Weights of a small GPT-style language model, trained from scratch on English Wikipedia.
Size: 25 layers, 6M parameters.
Training: 210M tokens, 4717 steps.
Each number is 128 + 24 x the weight over the matrix's rms, rounded and kept within 0 to 255. Layers, rows and columns count from 0. Numbers have three digits each.

# down: layer 9 MLP down (transposed), 512x128, rms 0.0968, rows 204-303, columns 0-63
# up: layer 9 MLP up, 512x128, rms 0.104, rows 205-304, columns 0-63
down204:130142119148115163106139130118143151112135160098130107143156122122045126079115097173116109088114145131102151115093138129127140113114161112138133105106139150135122115163133137173138156153159120
up205:098069174094171160138125120131095148117081137111112124098120114136105085087143123097106153137153141114115107119102107126149128105112145151170108157161119091144120157142196151105138128149143131
down205:110115108149122139141121101095142119148171103146126100123173144121119140096092136161142143090118122120136101156126117107132110108192139154096180105141133148112112116111095135125203112170152149
up206:156108120129170101137142149130085152146133122105134123102117075121129117128130151107092127096129156104139112161109099095141142117137106111086120147131133153123134125122135110158135131103131134
down206:100144096130125110119181157131170123142100136139086117138115098131092124135109102139163108123189158089155116163134142122113170129145106106103112122126141129121151136093128164087120082195145129
up207:111123099140157109093126133141139136079171126138115094119081085131136177188125166127108151084154162151141134111122119150113154098083141121129121124124101093121116100099149111143155149093105144
down207:118112150118124167135094071102134085126131150115149108138146150131163105092129153137078112164120134118168168125125145126130101156152043167119095140133130118144117133161108104123170090098135128
up208:177135117086149063153138105143109116180115114045153165118102143155132116110127104140114138118112111127122118130076095156175123122137112124144141154159142142152106122116145155091089129172134171
down208:100088138175150149139141115115147139134124115145100105124120114102141132139106107136116120105146116159144083177096135129131129150115112134099115115115121122100129120128106165141134153112078128
up209:096148125150130096168158189126159163098149145080183064144113145125113102111151093114144179129169148148145143127078131105184119171139106114126151132096133134128096149068101113153123122103115113
down209:120109129102151111120089115107175115121142168123193117102085106123156124133107129130151147171069095151184055147165112133154092124175108175080148050148121148103076066130125153149135130179128089
up210:134116116127134121119128126120124139119125128128145125111122131136135131133118124131124127125151138126138119132134137124130155116121125118118133133131126129122125136115137123132122131128117133
down210:126136134121123126125139130120136113121125130123131120132127130112128133128141137137116133128135124134107124124113119127123130127135151138122129128115125125124136125127147135112131120131126127
up211:137134155138132121121158145137137162093105125097143176117148142153118141176145141140127138112155112149123089133173160094166161096101111103141186117111081111132111148122121119093129149106114134
down211:144123145125147163160110139156163117158128112116107096157132155102143096114135166152089106126087117087120171129105122117111142145141114107122099116136154180063109129114143139150157116089141101
up212:093110128154145107129108130058139134142160130128154115140119155177197180161141122112177132094139141131123145144150118108138161097093130153068139130139141132126109120127123128124109105129144129
down212:129169153162161138166101114093097149111151155175102129129124151113128135130095166155152119122112127130118162148149097131125130114113101128152115144134118154126134128107105092124092069106109141
up213:141109121122153127111125115096126139121139143127152137104127116137131129143124117123118118126146147131139111145128123127129145113125123129126138147134122118128112126116148115122101124122123127
down213:127143146141113123103131131135128105122137125125147125128120127128139130131124141130132131128136124128127125130116131124127119131130129110127139128126122140110124110124108123127124146111126128
up214:133077157156110124061159115077137157148161143131167107143065105111140148096093123128098155032155149127108070125138145100136175170157083154142129135152153121153126122120112078099136115125108153
down214:175131139093184138150107120149227135149139150150126134136159108124158065092102216104120102166150173156150123132139139085176161141188169082104128155106079140140134145062108116095123139109049125
up215:171097103114117156135112106123075159141130117126134151081133126110177194126115101137096117129146122116145140160108138126118162119121124062155212153189139098075120120111144099094064121127115117
down215:176136082136088111106107142134149107086132109143094112165165162115153090122109131109184110148114163114148155082164130118162127110197152144074154186123091099100106116147149109136130135172079119
up216:125119080140115114110127152131126131134120120137126160132114149129100120142153120107125113108143138119123147106131141111130130133118127124140124150130136140084102106125142132139120158136118156
down216:136177145128115119130142129119094111123147130118111131114139118132133107128149111131126145127126122105114161128153152151116129129121115133103101147106126117126101122159107141139127117118171146
up217:128104126132133110123148144136141174132132108141122111091096135099129121196123147142104153112144131149121149154129140114135127092111133070122112171171138141109105162129103123056138095129109160
down217:139112144153150213090140175108127122133142134117166093158107140146138138136116118122108144158117134173102156100172170130109123086137116114165113099089118139062074146105099159141094117091121176
up218:084120109163127129132089114137087158163159145113155106148105086118120140194124076130149110153146171129166103120135109059090142129111147086127200114115090134164093166100116119076146127101115147
down218:135148087108090141078163119121139161116095138147157095071152141100064149093144152139129155117124109136117142169127153126132113161159131108161135106177085141098162117131143100117117094108167148
up219:126061105146207123134130123148179135122170156127127112075089066156101109135106152177122064133119187116203141082103149145150140174112120119085119190170103103148085125075127135128116117168143186
down219:130107133125097114121111070181125115143068091057190139121163163135119108117172149147150102128151155189136128116090104139131108165101096099147129088096105118125140211128104169127106111142116154
up220:111092102133118084072174086112155115103121109146134139123145134132120134145087151108110092100122136153123085164152153107124164132121115087115129124144127104114157151146151126128110138119133164
down220:141102092124117136131124100181154137104134140128107116160128151109114117107140139161148144117165100136128152081121134144131101137146145116155111126104134189127056122106129136112121112110127130
up221:151107153140162148098139120130153124124117122123173135120099117159126142151118120158114127108151103098123138108093138123139146161134121130145125133150107134089135123139157090084141133145134107
down221:131145169150119144131107131142085099112119126131142109111116122102166133128121133134112111076096127094142151141141124162115099136132145131138142118131125130077143103128134143158175136148102136
up222:132125128124128109124129144100123130114129148113157140110123112134139128130109124133126126120155131157129124133128126117140144114124114124125147133123127126123121131122133123116120130140125126
down222:128126123124141145124129146128131136137127114129127129128126130125126133129131127130131126131127126129126129137129128127124115138123127126129126126127125133127129128131127130132128128137128105
up223:129143102148103095107110119128144166111121095076148142103133137117135124163129128115108093134124147117115092158147082131102122157135111128116134129193089144140090126097208114165095165133129141
down223:093163131139133137168154132127113097126127136106160145138123148125118116127135155140170140153074090176132153111059162106124117172151166155093092139090110089135135090164102131140129114142101109
up224:129122124131139113118129128124130125119131128117154132125122123134131131133124113126120131122155135144134122134126130129131135128125122119114132145132125129132123134118144116126125124134125125
down224:118132125126137133140132125127121126138124128127130132127123129116129139131133129134122131137127127124127134121124132124114133125132127138130136112136129135131112121129123127141129135131132125
up225:185107066105131106134137160117078105105144113119141122105112076122115140161128140078087134142155119146121143136147096148112156118101157139103154155143155141138133108110103121124140156156128136
down225:089118135155110119167147108142111099155145122178123117153106090092127125119113131198160114118125114159142137112098114136130156133111132121157134148117162120123131116135124060151124147140137114
up226:151117132114121142135125190102158143100136131153139134120088109137127105142102128141078130089131192137097133124112158132109152124106149137090113164181187130138130112062132125112155114128053138
down226:113165162159097115126145100124104110062120089107121153142117106130150112078114139158172154103096164089192123135117084149111104168151134168113132113172139150143147164151131118074141093150119146
up227:139053105134132127149162147113134150157141137145115159119117083132109112129152135160146114117142097100130113150133141151159123149115119126127154131162116119125065133128161131107130127168134154
down227:148193152109128125084116124137134089083104134119147146145155179147154138132113137120129143132139165140136128095098137114121107134155146134156106134098145161132167128133119111154114136091120089
up228:138078127077134135112152135122084133112121160150149112119148113158099139155116131121151103127158119101180126155113109134130131135155119158140149130128108111122134171130159073105115097126134111
down228:117155129152166155140103128145171131105138086106132185127102157098113137138125156138100145102136127167071124121135119124114107109101101144139129168116139114133107097121096143126146138140134146
up229:115114139108117104155126083153141177111103126127160066093150118138152150148128117145141118110128143195131081127089140132175194121116165098061158110127112116142106151124124106087068135142121157
down229:126123137101065095117138121101137142133144165106140090131141087174103149153126134134161083103124122083162106160113126101104117138168063130196121119151096135081119107117133187101200135122169074
up230:152078151169140125111173141112100123121100097092134141146144123169134130151116081146129106103160171122138125120142106117150142119107102102134152129127088136147112162120140110158157097135106172
down230:170094104136134170133128116116137149115084126132141150116111110174088114094138152127125136144112165119108125156143141132078100146154160115145102101111129166092172066096131129075099163103101109
up231:195121118154110119113155157121134184147160134107125095081103098125122097117143096148102152123138164123094166145142157110125110156136116126132152150145158096103152171111155140125142116109138136
down231:118078071063164133154127155099144100128110138151134164081110122122144131120176160137112107139129163171120134116108112143109109148182143144158088094109147113157113135136124118129095126131132119
up232:124133135127113111111144092123151165125138153132142099108145101152123147166147092132103137130148144156118077147071156120097173138125140160131110160092177114128104168118190130165057112126103161
down232:106131139147140157152086142091117090067097129115164131152134113106132111112124169098133167108113104098165183111159142113123120108152079104121141112139094115147122108117119085118176166094154120
up233:113106120104143130098127162165086173113123113131134150135104140115147107126145085136125119132109105132161097125138142058126113144128112130126140168176108103114097161127144094133116107093124143
down233:124109123164110108142130102173122142134132121176092085115106141093111108093119135118148106119141108117117065111087124131130109148139135156182141120145146107170138070105117072172089138124147087
up234:128124139159142137104117147127120164121141137105134096077156133156173117121122077147130124123152144141137129126102128123135160161113147086124139167146123111101116124134133131114092129160097132
down234:110143098134140123100106111118127099121135137106126190112119143141111122135153142116140122188107183161110168097115125196134134101107153135115096114116104135133148111111099171158134150084104150
up235:128090174150130136100158116121123145138119161129137113127141133192154088138119107100151105071139140129100073125109169158133113150110090110164126131153134102098069176146195103119117162047104130
down235:154142117115122114174117131108110105146155119118100104129132142093137104096151139121088110150151099091162105127125138131151150107126141121136151153163130124136129159127121122137102146117106121
up236:093140092121129115079139131112104133131117164115121167122146136131128139114128115115118164111137126127166139116124156105145141095138112129113146144127168160088092134097128143154125141136134089
down236:167123153147104084138147121168143126154108092104119133145126101175088127133141116106161083105134132121124167119142136143152098160157149152160127089159114130115129091122144153148133143085137163
up237:170129124132136088065138162130135118107147130149153181119121126130146097171102145126093139140143114110163131157171124099129114152093135059130134111188104152129116182122132098129118125114101126
down237:115180110131190141094109159073140112120132088109116128099143129121095115118146137121166110105087124082094124135140133097147137106145195104143145111124121167119147128121090142151103155103127172
up238:164097090093129122150138099115115161141149180140151145108155107159159125115128145100136142075153141206134153113131143108117146151140120068093113140152148112140142122116109102133162118111106140
down238:134109148148167178165119164094126116119137116114124104128060128151140136096149101107072105180141152109149142106128078099160130079090156123149162129140097158093128102131123163085155127114157091
up239:129119117122144117111137129114129130124120141121152132115122119148134117125127110123114129121158145147126118147136137117137138126128120126117138128130134116121106135113131131127132129127104127
down239:125129137126118125119126134126130109146133121141142123111124143127139123119125124126128142146138124131127144133127123121117121124128137116105123128135134134117133123115121130141144119112130125
up240:117140092134138125141117094167115151152154137111161146138082108151122094141148118171111094096141150132139148108097097136139121156159129141168121080179132114101069193104120105161108124146097135
down240:113132103124094097135116111099091144130139075140138091166135110115117113122142166120122106122078105083125177100115150209120118085173149149141130077082184137113146127100119076176132084121158174
up241:122098138126131107105146140131117139163099168114145162107104122144121118113115128119101134091135113118134126117137173146153133156116132108146172108116139125121133164129156140075125127082101163
down241:123122123136099162156145137138117139118143113155111141116155117090144143112139177117121125143113100137096127130135145137125103112123128104130100128139109120095127120138159153115152143104131096
up242:115100101112114145133121124137128139111160115127144109145154128122144149165101119150118128128155143105163167116129078113129187126132112105125136156150111141144104146133133088144144120123134108
down242:133116136092160127109116125153132121128133126125131137109150151157129116141128100143123141163150156142125142124113164145130083137112104121149092123144144131065140135133118166128150134126139135
up243:127114132118136121111124132117112131126138139120162133103123125138137130131124114132122131107133132133136120124139126125127145122130134129124138141138130122114122133123130105128130123135121130
down243:119126128124133133123132131132142128132131120133135141131115138124108130127127132146135130138125124131105124127121129122125125129131132128137124134126103110128130115137123125133137132133119118
up244:148110102096151110121163173135106121131141174152151109126124104176152111101102138093133120128140155129155120104156112121132109120151115120075139146137122136130100151142127118088136129123134157
down244:126127134146097114160106096113154105109129155119160099134113137091158124126126085167050110129137161134136139113126116111144138122152145192114127118127135103106138111106145092142130153137123092
up245:116123129110197097124121074108110139141084171103115145154095053130114165142139111105114153112127091144102127145115167087142138137174159071145150139156089136123113154126128091081105127126121170
down245:173113164121122216151143128132127126102176121064159141112155207150130100102112162112112144117126136112153124145138105122100103137088153108094112131129154090140141148094114099176147095115138077
up246:134079151141123114113147165138108156121130119126128107127132092135149152151111138121125177140153104146121137115131087122118199086101128098133152123136111124137063112118127092143132158101108123
down246:146139151127139147123170107129110089081115158090148148121155116114155126104180131125125115118114128151145095177126143140089126121130084141143105147136125142112116132094111184147103076127173131
up247:126113130079134127054186103133152098133144089097158166116139139135139141123133086151127176109122157181168115171136111089112161110131100062155126132138157115096118137125174092137122128167098157
down247:167128074117162132094161132111134128132145125123135088161176137137054137134124131203168115090160151080107182142130155143139087106124106095125156121116141092108100095114152101192145151095136145
up248:164081084124125125074127092136040154153129152058132184129134118121163088138133075161089112133132112154132110136108144156134174162156099145119112138148162113125121140106099106096108105178130176
down248:103166135151153161099086070102154133131089115142096090155084120110146108140120157085176127172096149165112105119141188148179137075099180154103134113125091180152096153148133110175085151107102120
up249:180115106146121126090167116127104114134169156098114168110071090139126150140127112093183164121136144127137137142106169073091143124102108148140147117133126134139090141132126094147083106140149133
down249:133147132100101135148116137135139152113120144131135131129136136115103129156109169129124052156108099080136193142124140165140071153111137152160102128172132088133133145098159146125137152105119140
up250:162112130152125111123111092085112106094126129143143141105129095103185176149164137145084111114123164133120119179094127123113137154136089126110121204133146137149117133103116134137136100152073110
down250:132116104149109120094135109133146122150112133084076135173142145148143106136145153139148151166135078160137162105138188147114110158108079111113145072139125121092103145151103137123162141117169128
up251:112102137135153121129105134128113161104107113110167150143133104160121145159105140147146159121131175120139137114177122143127166133124149111089137106093139086153107130103150073098155149109074150
down251:133094105129125094117109064114125117116133136160127115145145092131098127109097132133146158169134070128170130149090126109099118141133092114136148158149118159128111145191155074128140130140160143
up252:164083136092133111112204146132104133129119144142130131099135080110129106149126155131120128121116132118136127112113119107107180135166155133163143167171125140104131133094173129120107137147153098
down252:098118145149135120103112101163149122134110117130141146127169108131075158129103104150164116107153172130100113140091121146119153139138125096094133098116155149133135148140128153125127121126123134
up253:132130152119179124133122120121150104119168144129126098134114095124184177155085112123110132134113105161115122165119068107128172122101106138094189165110136129129099171121120183086116134150119107
down253:132091126143159120152136127099103118129132160111105152122161136084121110110160120159094116134146157157117092110116136132139176153144162122146107126142134128099170144143129110187100080138130129
up254:151125149112196111129144133143089127151155103123120086079134088147136147158133153088113135096140109150177161155105119137111179145159127143143161104127135155075078120113156120127138130164051153
down254:107136094106097146133194144127160135131121104145134105136152106142037133142111093147113100146127158152148071140115141122105152076144152102145127115139156130120100080142144175095125143101142165
up255:127126161094144114076157088144164093115093108118161138088113107161108100166124062127112131170121134136121079136131152115146130116126149155106167107132163128159114202124129154114109153139134092
down255:111134114141113144200111145130122147114118161159136115151139111089159153104132164107107142121145123134126154139107102112125162120105136110155119182139104140126106107116180092103136125136127114
up256:131119120124128116124125120112122137116130142116153135126116117139125124126111118135125130112157130135128116146124131119129139131122126124127128122127130124127118136109135118125120131130126130
down256:126128115130126128134129120123128139126119114132119145131135124125130124122130117141132131127126123129125129128129113129123139131127149130132129125128122128123120135133131130135127120125127125
up257:143120128099154116147097128151094132115185134099131120118094105142165148145130125119126093123167147172158117131114110085125152102157069165110124176155134149075112114105153098093107122189064151
down257:090141081153098087130122112131099147125104164120146144157170146175116099144087122168107129148134160091104144152144113137100079110114115140162203096099164164162177132171176131111095129115155102
up258:143119132121192131093144121136106145160166121127124110128113119159116114145123114096063124142143134108134162132129083132112131134129119123095121154203120128128114136108169146112115160125084111
down258:148136150187135150129173105101150137113111103124150140118125113103077142091127142133116131132118104139126128126121116125134092173161139152118094073136153155090111151111105141114162160142116044
up259:181076155112171120119167128103183117131147114106148109147058117143131156101091137134123165133126168142143113123131135137164139140107129128088222158096143078131123128098183145061136123132127095
down259:138081136170118141179138133128111152172109116097108086156161136125174154120125130123135136171149169123116136127115118123145095125103187106171080135103075173147132132151151142093171051109139114
up260:133112162135108113066144105089167154127123154120139148112140152134158119125085124093110119091132159163120108108155082133132126147139127141126130108146163143144129135092152087153134086143129159
down260:057141115138140106127112095126068098138133107143133123141142144147094143146118136151152108139125182122180156140092151159137150135134171096115158112104057131137113133165124125147115124126158163
up261:131124082143148134090124077128126109138161126107146126145110087155123167151102127063137129147127143137163086112131163129121170110139121143112151121133106120131086139096123095105112146111109106
down261:120107140138150134112147152127137156074133108120131124062133109151171087143147131102116111169134111126124153127125107126143145189119119097108168127180164151129119102183134151132092147141140148
up262:134104140148140158131097114115141167109127143156134102102136081110154116116101097106118126113133136151174143163116136153109155147126140120111115129186108108169133112135127092119096146081133095
down262:131131129170104105079115128152147150138173116113081155161109158141131119119131105142125134119132081172118136120152154159132088147099137151104139114093135150149116116133108178160109112132174129
up263:175101163114129146126137138116104112092121121131137119111098115149129131087074145126130146090122148101205109150118123112117158146094113129166133132122112117129129137109128107098113123123131149
down263:149148104168136131094183148113135140133088119093136186141153135089114115156146129107158122130131174149083138111116112131091137155152164113128177105120150163119111100140136094165146135115115154
up264:096079127112152126156086116122150132106155113119148126120123142138122132130119127088093133122163123137113117162131134100148132116094101153129113126138141075134039144127102139120080082149147130
down264:135127092106103156077141106165119153150142128172179120108101196146147125155112117131080093167152141099105163127140129162093145123113166137174151140124144133149130120121118141166148146150124126
up265:123116144151152139108121121158171136125176115145157172105129099120112089183133110082125190138158143086104074140128127110138134137135131144159148154119117126120107134094140103103109119155127115
down265:141117155137149181146094118095081110126114157127163109150109113123152141135092136112113148144154129184136164117116137154149145093178176109107133106131093124107154048114155133145105147143123182
up266:124124146106155132108120129117145164105143166143137125136094121121147101124126137132113094121167148111112113112137172130120195136129135127143136135141117113128140157100149136122126174112117118
down266:122155094141152098151127121138159124127121115108107100178154118111125136115164136132102117102110130156136115114113107104108157135147117113115152114121125119163140141097129118134117151128134108
up267:130122129123143126123125130100122132108128139131146128113118127131134135134124128126119127128150131135124127139121127119127141127124117117126131128129128124109124148106129124128120120128126134
down267:127120132136138129121132128137127138136132132136135128128130134134127121129128124117120126127128127122134130123127121136136121135122138123131123132145124121130121126119110119123132126127127116
up268:131068172140173087087125123126077129138106125135133142144073163174135118110092102148110146132158143107172118119100147111139148168135075071113099138078094135102109142099136131130155105127128138
down268:107151085166100102117112123158170076160113160123077141100119122129182135103092110151117151123120120161119175126145153135153146102117129111207079114127077156161151048095108099077140127094129183
up269:123127112156084124103113133148121086150120151112156115109089115165160158145126089130124112148139186187149115098130123091103140202107135075086089151114097099062097131141158118107137128158107151
down269:180076102112151152137154140088128139098146118133087086142128152140135107107190139144125089123149172174126214143135135168109077129202072127149148146140123124172075158105124106115107155068174116
up270:098124103127124127102100135123151134133147113136165155106144125137182138168134117107132147113143115153132103156124114117144130109145136088119173105126139072129081145133136115127120128132101151
down270:107091152101134150141155111133102105144138087122173089170152149149105110106148119158114085163098134148136117124142134094125147145142138108111121127159165135109125121118136143109147125137139147
up271:123119106127124049096141122113156118147130124110151084122175133158110153124108125136147181102129130164125168121102096130124156125097118124134145138130146115112090122118179107124103118167122122
down271:123125117166128158135092110167093163112079073129083127122116134154120126121154164160112155112109156105149099143089161126158119173165141152115139100098113136151188122153141110112182139120108135
up272:157105158105152144124125134095096150093119154111135121134142136148146153169145101152112106138134173157147104125137086079100112108104097080143115119136140137104123139123198082153146132114118137
down272:166086159128156137152148119141133114122167146120134063089169147076193140099115132141096084140169127135128123149135078112133146127077167128163121098122159148141147125110093125115125106129123092
up273:121127129104170131149137085144144120148130141103168152142122072119106112181137089135143154105120120148171085116145113149128154107153138136040173174131130118141122186096108124098152063114148152
down273:094124109128141132122145128146134068155157138139134118137185086169110133156127126126136099170087154136078132140132101109141138208149124083109090121090160141115158126143154157116126165136115093
up274:107120127103142123152140096130119182092127131151172102130135074149123150127143075112129119120132153157135137133126089101191154123143140111060124112125099164153124149131117124119070131148136171
down274:131102145103121109154119110145165104121130096140129111206167108135118100075144132106144148130125141127104121152081103131180104162146115158115132129086124119122126145092086084123103060111090079
up275:180126128113145097108137109099079112144114176093153092110104143133133115154148105142137145088129150174150101099103070165095139136096119118159159158128124103125135104096142129107127121141096186
down275:134152160113110090164151113125096104118137121169174163113116091127131150124113143175088126100134120102128090127104133122145132142107202139052111157160128138160142115130118077112106146111104143
up276:170103110149137128096105138088137113189163120069155130081101145120133150165146131085138134114120114083122141152108147123154134183136109130055173138114145119076115118136137149101112097151100038
down276:116087118165114130109099144132107105079100127151129121131117177120105078147126164140183181135141096109145105133120103135113139087097131159152073107109210165172073081088127135182162073153117179
up277:161127152072120092142152087138116125118159149125137125156144136109160129131094116111136141145117133138120143119113153119128160131131138101164100150139140129149117123093139099126128159099116150
down277:117140064141145132089112124141137131124124122138137117136073086125112102110158107143137122086087147159180098141157139110172122166116116155104155095108145144096123101131114140135110116190111147
up278:127142093162125111103128164119137144105141153126136096129145127111120098141128111159118125130119140115118159121138131059165126116128145146067157123209108115114106128117100118134136127161144128
down278:149102089149134155139091138135127107190148117147130141110101137119163160101147148143123149091122159114115139172085124143128135143117149094127106139132146145126100145113154128100122108102110113
up279:158117123131199084145111104140110139153152128152152112118152132113188144134143053167145150119127116168148124114118124163129140163124124065114116160126153101159133158095109118113106104106095130
down279:134153127128157121150072108140110148072123081089161107136156129124103133149165123098098098144127152130165125176123119096081096074172168126134130112146102173117123108198136137145094129153106145
up280:146111129095151142122120155075085108116160129139152126128140129124173176115134112170102130106127109131149123139125088081096142145102077135093123153113158115145132125134115126161138140149103119
down280:163163133121150106112101131127140116152105114128149160095139090143146126119150131120136137146095125091135100150086138154129126114152134146167131108114123106150108086108117127122070092146104118
up281:113136151129090099120147146133162158147137148132153155111105146128118108181153122120123106155133169126192114105120113141134127106109115112122151141174101145134125122107171130150125140147075161
down281:088098108107151124161145096101106134129114145136163101156124121142134180096154097127123102122153082124102101141126169141144095124134145141158115113102173108129164139126091158135098149153139086
up282:133111128092192135134138142126137126104127131085127113112125099139114117144147137113111121110109131179141104189150133135159130115110121101092177115151095115153111120128143115132141108129117113
down282:079153117143119126108135149102106150141141121075164164098125149100121151122147120121157147119123144073072161103126123082151131152141061155145116095180151121147125129123150109129133108132160135
up283:169122148127122110084147110132124142118123121119214127133137076116178140126108133100124087069121155117168085132180140135097118141148137083051129105137123081127117134109139110101129161118113130
down283:126092094160090188185143151156094140179186176124120140100158107133150133111146118157071080173144096151074157161126075116109116126108127129129118114132104130176107077106183146106125138139141073
up284:164135132153144098075171109128133170128152117088176116141130151103161138159126094149126063099143136177152097157142119147134113133155112157072134152117099130099124114078144133132128126132121146
down284:140144110133132102116090116129149089150132098167090113144100147136131135161121139069109134114103142177128136100126084165108123135175129088162150109121134113157133136129136165123136090133126132
up285:126140123132136085100103169133157189122125136100139141143155151150153158119097105170132123094141152162120115116120097163162122098096116092120184165157112096159108123089169130112076127116106126
down285:116123144131126164104185116127149140131121123103120120116160137158108112157134168085156115119142124139121140151131137120133119183137122140108140076110135103121091159142126087085123140154137109
up286:136098111148138136170120091106153103125172134119132134100157108154148129165079148125128127133141130121108169118135152092157132114127149119105120095173152113118095122120161059100111142125123109
down286:071138116126169112106108135133110194143090090127153091113065160129126124089119137117103149109126124116168132154168071141137157084114088152118162158122117178159135175139105144185156111175159146
up287:127097109151156131126133100131125127148111152128188124128135082148140065127108155121109116080133136115123150138129146168169144134110149101087100123187145073103114149122158127084116152167134154
down287:101122110158093168129150129122175116105095136172110124126176152125137099133121127164078122151111153158141137112146123103101140110091127127123143163155134154098075099151135161160219124137133099
up288:109136127124101119147159107118120168162103155132150118102112126118128137185116137092142145080138148148167093155126115148106153104109107137106148119145138113148117154135139072112117166162108143
down288:171098134136172120126098139097139133135134113122123161155124123141148173098156121130109083157109121137112143121135151136155133123115146145109134142123111101102155133072106136149115120165144127
up289:142104113120162123130157154122129183144118110156123147124137086126143134198128152126148187123117125116138130181138130120120151133100112077141122106123092121165124166102090098085080154145121109
down289:153121135129157113138115157075149086075092136125154092192145128153191131130124129126087107165145141114120131116103141154119084140161124137129125138133145127109090143132128123143088105055126116
up290:128124122135136115121136118119122129121140144114151141115124120142126130140137122130111129125139129141129134133133129116126147128123131124121130137126117131126127128123132108126124133126115119
down290:116136129124131131124128124121129127118124129131122143132123139110133128123133126123123126131133124126130121133129115128127127136122140138123123131125144127132131135127133128126117132127121133
up291:104110150082168126122149184131118092086138128142154165136103129166122114121118111125143177096110132139124065124132103087155138182139098115147123179114140125128112126138163138149103154140145131
down291:114111136161095117134095078104136093120125136133120116166132128117152166116142179136097130151159124104130139183105156143097100123124160132144140085120162172146118101093171109172123134089124135
up292:106123133109121116144093104112149201163099108125163158129141081159171099150154069131155095100122152202186092181139134157109126148120119119132106141148095167134118190124111105148091098105108107
down292:121112150133086154158169176149122147109125177115144136097128070093154129090112141137165058151132164103161081076121136153128145163133117122147116102181125149143132188108201071140124132120105115
up293:142145079145165086097117128134118157142130192092157154134092132130134133128146115106073148155153148144134067160123130073142146136158084076155156129149139108140131129113150134154131111158133137
down293:114130151162119133138132163183200123140124094111150133120147184139156157114154130159072104142094118124087162143139141139108159155110164099113091156094127104144136133116094119088133144120130142
up294:124117068157113094154125136152058177092131148084152167153099129115145112136073145140100125080133137126131075148087159129165125104095099108120114135131171053110123133122127119144126115101106082
down294:158135150161113143108118094135141122089103115159126179126134129133115084136122123126125122152146124134161114136139144083151100156113119144127144181070148155173108162115134147123142127142136141
up295:118131148122139112112148078067111161109170141092122148138086136117123119130152103138128089122142118110159132141131165141156163110141129065136130103199094076145111172128120128111098123154110127
down295:109105100161129137112121164160154149141121086139151163107122149113165125107125142098131123078125131138117159087146093125116153099130079129114163091122148160150150112050105112169169165159139106
up296:150124091146138148129100144164137179136162118116154124119108082120127095159096137113133168108139151160104137139146176119092146155118148133108129114151074114158128134103179083124120145095113171
down296:212124108126159129127131138123112137137114110142085120125095121182118132111122119152092105149135142129137132123131127153110149136148132129157161136145151119118096128141123133114121098116120171
up297:136115132124143124123131119113125143121129133124139139112123125141134133132115121133122121124135135126144121130120126126127139134131124126128140132131128123120115141118124119124117129142097125
down297:125137119140126130145134133128111127130128134126109127142140134132123121125133125130124146134127117131123132137124143125128131131126130124145136132114140129128143130129122141132123122133130123
up298:125122129160132130142123111104125138133169191090153110106113139120111121130133116137104119133121155107200158122152094143114155109131106135092151138149110098091110142116114110095128147162122151
down298:126102105129141134140141090109111123150152116112125167108119136138130153097164115114139129140162118147090115135101094140105152133112156155131125139121084135123161141123093109147124159106110159
up299:167127114163134114136091146102145104166165122137131101132101112101145122150070109113111074100132158117121112162145092119177149165131102126110146102114154117148116113111102143151142120130119112
down299:061104090138147104110147137146139144091095104132149087074148138148121068125128142111124156132133113159126126150147119133085134123162129148155086126117123147140150078132135148117098128162108095
up300:153121112122179144125116136147083151114143118132149142130148159120122163148095144132098150121121156140126143156099174092152171119149092147078135139120105051092034090129170096066071132154114143
down300:139112142175132119177123140126090104123112097127131118134109130056148153136154124107097169100129079110183109104186092160100167117177143113118149115187116158144134145139097108126156135111150068
up301:130132108112147080089165133136164147128185121097137105114113108119115109191143129133102130093117116110105070143149147124192170088093152109110149136176144072121128101131105139110109156125137144
down301:151106109166152164146102149131125090101117134111099127094133121164187139104096123114097107138139114126128153122114152144101124162141168139149131209107211153125121144111174112157112113124114126
up302:094060148139123081104121117121168122111144151140167125137112125110126122157155122104112123133140145153145114143128158090124126162145087096146135109152130107125108105105183125139157140108121127
down302:150094109095111144117125150093134153112130091086159141118093157110159167153090142187104147130145127131149115134158122130200140138107128149114156129108127157122148105091146091081114090136104131
up303:121082141166126092071087138123162152120139113124126129071134111115135167120124144123106119121139127139105105140052159138126120159171139092159120137180157130113122125133131126115120156137143164
down303:114144090111116090117134108142109107115129171164143122097147127136114132129140156117106097154145107106135159132143114145158140157183159133092155115133122149068119093102118133101164134109097110
up304:129106113140159063089110089127177120163101147121130098129115086169128111101116157136120136119153105144148098165136153108127150144164094070135163125097132095139104147139168146143073120122141137